Weights of a small GPT-style language model, trained from scratch on English Wikipedia: 5.9M parameters, RMSNorm before each block.
Each number is 50 + 10 x the weight over its row's rms, rounded and kept within 0 to 99. Layers, rows and columns count from 0. The size before them is the row's rms in percent of the matrix's.

# layer 4 MLP up, 512x256, rms 0.0826, rows 218-243, columns 0-127
094:45 47 56 26 46 58 43 54 57 41 54 53 32 51 52 39 36 46 61 69 48 44 50 50 45 55 54 55 57 39 33 51 37 48 40 42 46 32 56 62 44 48 47 29 34 36 40 41 54 70 54 45 49 48 47 45 48 57 41 57 59 51 47 44 51 38 60 58 56 38 63 44 61 60 57 60 45 42 58 54 53 41 45 49 51 50 51 36 52 36 57 23 54 58 44 70 51 50 56 57 42 41 60 51 55 37 44 48 36 64 45 48 34 48 45 37 44 69 53 40 42 57 34 53 63 71 57 37
097:62 56 61 65 49 58 36 44 46 52 54 41 54 63 64 60 34 39 58 43 44 57 64 49 35 59 58 44 49 60 51 37 59 60 47 43 48 40 34 46 52 48 50 55 40 40 48 40 41 59 64 43 49 62 45 45 57 61 53 44 42 73 56 39 28 59 53 47 56 64 39 45 62 40 51 55 50 54 57 44 53 56 42 42 43 49 59 66 30 54 39 58 54 56 37 52 49 49 34 84 53 48 47 43 44 45 47 63 49 56 27 41 63 47 39 30 62 32 47 53 47 39 45 51 42 34 38 44
097:52 59 45 52 61 54 65 48 31 34 53 50 55 37 52 67 52 72 53 58 34 54 75 56 46 50 49 52 45 61 63 35 45 58 43 79 45 49 43 29 55 37 45 44 53 37 51 35 59 53 46 54 39 40 47 43 59 40 45 63 42 40 64 42 76 55 57 44 43 44 51 54 44 48 50 54 53 67 57 54 50 54 66 71 50 53 41 60 53 64 54 54 38 43 41 62 42 57 43 51 40 51 40 41 45 43 46 53 39 39 41 45 58 34 56 35 54 56 66 49 55 55 58 55 45 70 64 49
102:53 64 56 54 52 27 57 43 44 43 32 66 44 56 47 48 57 43 61 69 47 53 50 53 40 73 45 45 39 46 57 58 44 37 47 52 49 50 45 57 57 56 40 35 31 67 63 25 50 40 53 51 50 62 52 37 52 46 52 65 58 45 50 56 44 43 41 52 53 63 31 58 39 56 49 48 57 43 60 43 60 70 46 60 79 41 38 35 33 61 52 55 43 43 37 53 68 30 66 63 53 61 48 49 44 44 59 64 53 61 50 46 41 57 56 40 61 52 50 46 60 53 55 44 59 62 35 60
094:62 55 52 57 50 57 51 51 43 52 35 53 46 37 59 44 62 48 49 45 46 41 49 50 67 48 61 52 45 52 29 48 39 46 40 55 45 40 62 59 46 61 35 43 47 49 72 21 42 35 48 61 64 28 61 50 50 52 55 44 35 60 52 71 60 51 48 52 39 53 55 60 57 65 60 52 61 50 61 63 62 44 62 69 48 70 45 39 50 55 42 59 49 39 54 52 57 65 50 59 51 49 51 50 54 44 39 45 50 45 54 48 46 40 62 64 63 36 68 51 45 29 54 43 42 53 65 57
099:50 36 51 48 60 68 62 40 45 34 37 47 51 48 43 41 32 54 45 40 54 41 45 42 44 64 58 60 45 68 67 23 54 48 62 65 37 46 60 58 48 37 56 63 62 37 45 40 61 49 38 51 63 38 35 42 63 52 59 48 33 50 58 48 54 47 53 65 52 42 49 58 39 46 42 49 55 72 76 39 51 50 49 62 64 53 61 57 57 43 47 32 72 36 52 44 60 51 62 60 46 58 63 46 48 66 36 48 64 58 38 48 26 55 60 59 56 53 63 50 51 44 48 52 31 53 55 44
103:72 52 66 43 59 42 61 54 48 51 58 53 48 41 53 57 46 44 60 54 81 66 56 29 45 70 39 68 61 48 38 47 67 50 51 43 69 54 45 51 51 53 49 39 57 70 48 61 47 44 61 39 44 50 47 44 47 78 55 49 50 49 55 56 58 58 60 45 34 48 41 44 49 52 67 64 39 38 59 60 74 41 47 53 35 49 43 52 54 60 71 35 45 53 47 31 35 47 38 60 52 41 30 51 46 38 55 66 39 51 48 36 45 51 41 38 67 67 46 60 63 55 41 56 55 57 55 39
100:45 61 54 39 46 39 31 60 49 55 50 31 61 48 64 32 46 57 50 52 51 44 52 50 68 48 57 37 45 37 54 50 45 36 59 45 45 58 47 65 39 46 34 57 61 44 49 55 42 39 44 60 54 59 53 56 53 44 48 39 55 38 28 55 52 51 60 70 50 63 54 59 67 65 59 52 66 43 33 44 44 59 36 51 50 65 37 42 41 39 51 56 38 35 54 45 44 59 46 40 47 77 34 51 68 49 64 38 35 48 63 54 38 47 49 43 48 46 48 46 36 62 59 59 41 54 54 69
091:57 48 60 34 62 38 44 57 45 47 45 52 65 58 46 48 44 31 47 48 56 56 52 61 32 54 43 49 38 44 70 44 45 52 61 49 39 63 76 55 50 56 52 40 58 53 50 54 54 67 33 30 68 44 48 55 43 35 49 36 45 57 59 64 43 45 36 33 63 34 58 42 59 44 50 50 60 67 39 66 54 44 43 38 58 55 38 41 55 56 42 49 48 62 52 62 56 55 52 61 72 69 51 22 52 65 68 48 59 42 53 46 30 45 44 43 65 28 58 48 60 47 37 66 44 42 42 60
099:38 36 49 57 58 56 55 53 34 52 49 48 60 33 40 49 52 45 50 69 48 53 50 56 43 50 52 40 49 35 53 43 85 61 51 43 41 52 55 50 56 63 54 45 54 53 49 60 53 45 39 37 42 42 51 60 60 38 41 54 77 37 39 31 30 50 50 51 64 43 64 60 64 47 53 49 42 58 42 55 38 47 41 44 63 51 53 44 58 49 50 60 54 30 46 45 59 60 52 44 57 57 51 60 69 38 42 47 37 53 33 67 63 56 39 45 40 55 48 62 38 61 42 61 65 41 48 72
101:52 55 39 45 49 68 70 56 35 65 58 49 55 50 62 58 70 60 50 61 48 33 52 41 47 53 38 47 49 51 47 47 68 55 50 51 66 57 45 40 49 48 44 39 65 50 43 54 45 34 51 52 80 42 47 54 66 50 71 68 39 57 50 49 48 44 58 65 68 40 55 56 70 51 36 56 59 38 37 64 36 59 45 55 45 48 39 57 60 43 40 48 59 50 46 52 50 52 59 49 46 47 57 66 40 36 51 28 52 47 49 43 57 46 56 42 37 39 43 59 61 52 64 36 49 51 45 59
101:42 41 44 45 48 69 58 59 63 50 51 48 37 49 43 42 59 54 48 50 44 36 40 42 48 47 59 59 56 66 61 66 47 51 41 66 47 58 56 67 55 43 34 40 67 57 40 60 45 66 38 27 43 55 44 29 43 46 39 48 48 44 47 43 48 41 33 50 55 56 63 41 40 70 52 48 63 51 52 59 43 52 57 57 50 50 56 54 37 61 43 51 52 55 52 30 58 47 56 43 43 48 57 61 39 39 49 52 51 74 40 56 51 32 68 65 39 49 46 47 40 40 52 27 53 57 48 39
096:60 62 49 58 58 45 63 43 48 56 47 51 52 42 51 52 33 41 50 29 69 43 60 61 43 27 75 36 45 34 49 72 61 60 67 38 55 48 56 33 35 50 43 45 51 54 27 53 57 46 36 46 49 56 48 51 50 47 61 58 52 55 51 60 50 31 63 29 41 45 49 51 64 49 41 56 43 53 53 36 31 45 52 50 53 51 59 48 47 58 72 50 29 56 41 46 59 50 36 27 55 22 55 45 59 42 54 45 46 49 49 56 50 51 53 55 42 47 44 51 45 47 54 76 52 54 48 49
100:42 45 63 54 47 45 61 53 36 51 36 57 42 58 40 36 55 51 61 61 53 53 49 40 43 71 41 59 64 61 50 51 46 41 58 55 43 41 56 72 36 55 53 57 46 40 52 44 61 46 68 58 53 72 37 52 55 35 44 57 44 60 52 39 52 60 50 51 56 54 62 74 44 44 60 51 68 42 51 45 57 65 56 43 35 62 60 49 27 43 50 44 51 53 53 38 58 28 50 61 49 62 58 51 59 24 48 55 52 56 41 36 68 48 42 57 51 41 40 43 52 52 55 53 52 65 53 63
099:55 48 55 36 77 57 45 58 46 57 56 37 61 39 53 50 51 42 52 53 47 29 58 64 57 53 59 50 45 39 60 53 42 42 39 59 63 68 42 30 57 48 48 53 36 53 49 58 62 54 61 64 45 46 42 53 42 36 49 70 48 55 51 60 58 70 44 50 53 48 52 47 50 53 45 55 33 23 45 51 36 55 56 36 71 40 32 66 65 56 50 61 44 62 74 44 64 49 46 45 54 53 46 55 53 35 50 49 43 44 44 57 41 49 57 62 49 36 61 33 34 43 44 43 51 55 50 49
094:53 49 50 56 52 71 45 62 60 34 65 62 43 62 48 41 27 53 68 37 47 56 78 48 43 84 53 46 61 42 36 37 46 38 44 39 56 69 46 28 74 61 60 55 58 48 44 55 62 58 59 56 43 40 46 36 53 46 50 42 41 39 52 49 62 46 53 48 42 67 51 50 46 39 61 54 59 48 49 40 39 43 57 47 50 53 51 48 61 48 45 54 49 51 45 56 52 43 55 44 39 48 45 35 71 67 49 39 54 60 57 52 32 64 41 58 65 38 44 56 45 64 34 49 60 44 67 52
101:48 63 53 62 42 54 41 39 58 27 47 44 42 47 54 63 53 38 64 56 50 54 42 42 65 45 46 37 45 33 43 62 56 45 46 74 44 44 50 60 53 53 54 39 46 52 25 38 52 51 59 49 70 38 55 58 65 40 48 40 39 47 48 56 57 49 40 57 64 61 48 48 41 44 50 53 46 48 48 41 36 49 49 77 38 53 31 43 49 51 45 45 42 49 56 47 72 44 48 45 62 55 55 53 57 66 69 42 66 56 49 46 35 72 42 48 61 42 44 47 48 41 60 39 46 40 55 73
096:54 49 56 51 62 43 48 52 42 49 42 47 41 53 38 62 51 42 37 43 53 43 47 50 29 43 46 47 70 35 51 52 62 46 49 51 55 51 39 59 42 39 41 62 54 55 53 61 43 48 49 54 39 49 59 43 47 54 56 49 50 59 41 51 39 52 64 37 61 42 64 67 51 55 41 49 55 57 62 48 52 44 40 48 56 72 51 61 37 59 44 52 48 52 53 43 47 58 45 46 44 56 30 76 44 59 62 48 42 34 41 48 48 53 46 07 54 58 36 54 49 57 74 40 64 48 51 63
100:46 46 46 41 50 54 62 40 35 51 60 36 47 47 51 42 52 49 41 33 40 41 66 41 56 50 56 40 39 53 40 56 53 42 43 63 52 45 49 50 42 64 46 62 61 33 44 72 40 71 35 39 53 59 47 59 45 47 38 53 57 38 60 44 63 40 51 41 48 52 30 53 46 42 39 54 66 34 43 52 51 47 59 61 42 34 45 48 56 41 38 43 60 40 54 48 60 63 55 49 42 34 58 52 26 65 56 47 48 42 54 39 57 57 49 45 53 75 47 51 50 48 65 41 56 49 67 57
105:43 56 53 46 37 55 55 61 42 48 45 44 53 47 68 39 64 52 47 37 52 59 50 47 45 54 65 56 48 37 66 46 39 50 63 41 68 50 45 39 62 52 55 75 40 48 57 62 59 43 42 44 60 39 55 41 42 37 50 52 69 49 65 59 57 40 45 47 42 61 35 49 76 56 38 47 42 42 50 55 35 49 58 52 53 51 54 39 31 48 51 65 52 55 47 40 45 55 35 48 63 46 42 51 47 44 44 52 48 57 47 57 23 53 59 55 42 49 27 53 49 49 53 59 75 34 70 45
098:55 58 54 51 55 56 44 47 50 52 39 68 40 59 42 48 39 48 33 40 52 37 41 49 57 61 50 42 57 55 39 48 39 59 62 49 34 60 38 31 52 48 57 50 46 57 66 66 69 65 54 62 50 71 53 46 36 53 48 59 51 58 32 41 74 62 67 38 52 51 44 57 38 34 55 48 58 53 53 51 41 37 38 60 58 63 52 35 51 53 50 48 48 41 54 50 40 63 44 39 44 48 42 53 50 62 36 60 39 59 46 56 41 53 33 59 47 32 63 48 67 60 46 48 66 47 73 40
099:42 38 53 58 52 54 43 48 37 39 71 44 69 62 33 57 58 63 51 66 39 55 32 60 59 53 54 43 47 68 45 52 46 73 45 45 33 53 60 57 40 55 63 56 61 38 61 53 35 52 52 35 43 50 49 40 57 51 42 44 45 53 52 65 67 37 62 43 58 46 58 30 50 46 37 51 56 53 47 62 59 45 44 40 51 40 41 29 57 49 34 47 57 55 40 37 46 53 39 58 52 46 43 50 56 49 48 45 58 58 67 47 42 39 60 56 62 35 35 51 51 64 69 58 45 43 71 67
099:36 52 53 50 62 57 43 74 59 55 34 34 74 36 42 33 52 38 46 54 54 31 51 57 58 61 39 46 56 48 52 56 32 46 56 46 50 46 74 51 46 60 46 58 57 39 65 50 60 60 69 48 21 53 37 47 38 40 48 44 47 66 51 58 38 52 52 23 61 44 65 66 50 43 45 54 50 61 58 56 61 47 45 57 59 43 62 46 62 86 64 61 48 48 47 55 62 31 55 41 54 35 55 51 59 42 33 37 31 48 43 34 47 50 54 45 45 76 61 36 51 55 59 51 53 49 38 47
098:57 70 54 47 55 44 55 31 40 44 55 60 43 49 51 49 51 47 41 64 43 45 41 34 31 38 47 58 48 64 36 57 28 63 69 46 52 41 59 40 48 30 47 29 57 34 55 45 41 55 45 52 70 53 59 49 49 21 43 62 39 56 49 39 55 51 54 56 23 51 53 60 42 46 57 55 50 42 51 37 54 55 39 54 46 62 30 54 59 42 47 72 32 55 39 62 71 40 35 65 59 61 44 54 47 56 51 46 58 37 49 44 48 28 44 53 66 42 45 64 59 45 51 44 50 35 54 43
104:41 45 50 51 47 52 54 51 47 59 44 72 45 50 56 64 69 41 37 50 60 52 37 52 53 35 65 45 45 35 38 47 25 50 48 63 63 47 39 55 36 41 53 63 66 66 57 66 52 29 59 61 44 58 54 58 55 44 45 49 54 52 24 20 42 31 64 51 40 53 34 67 49 43 41 42 46 41 49 27 49 46 47 43 52 33 52 51 53 60 46 61 53 68 69 54 43 55 61 33 56 66 53 56 43 59 52 56 49 50 55 43 55 57 57 36 44 52 42 50 45 49 33 42 54 41 48 59
100:44 65 38 69 51 44 40 61 45 43 48 48 49 44 46 44 57 54 50 55 53 31 37 49 48 49 58 59 44 48 61 59 56 62 49 37 50 53 64 44 50 35 59 42 47 63 35 40 45 58 69 52 45 66 49 36 47 42 39 45 60 33 57 53 49 54 60 37 65 45 47 39 42 59 37 36 53 46 44 57 60 39 35 48 51 35 37 51 50 50 49 71 42 44 40 39 52 41 58 37 46 42 51 29 52 47 64 49 54 65 48 41 37 45 68 74 44 30 64 66 36 73 48 52 50 47 54 47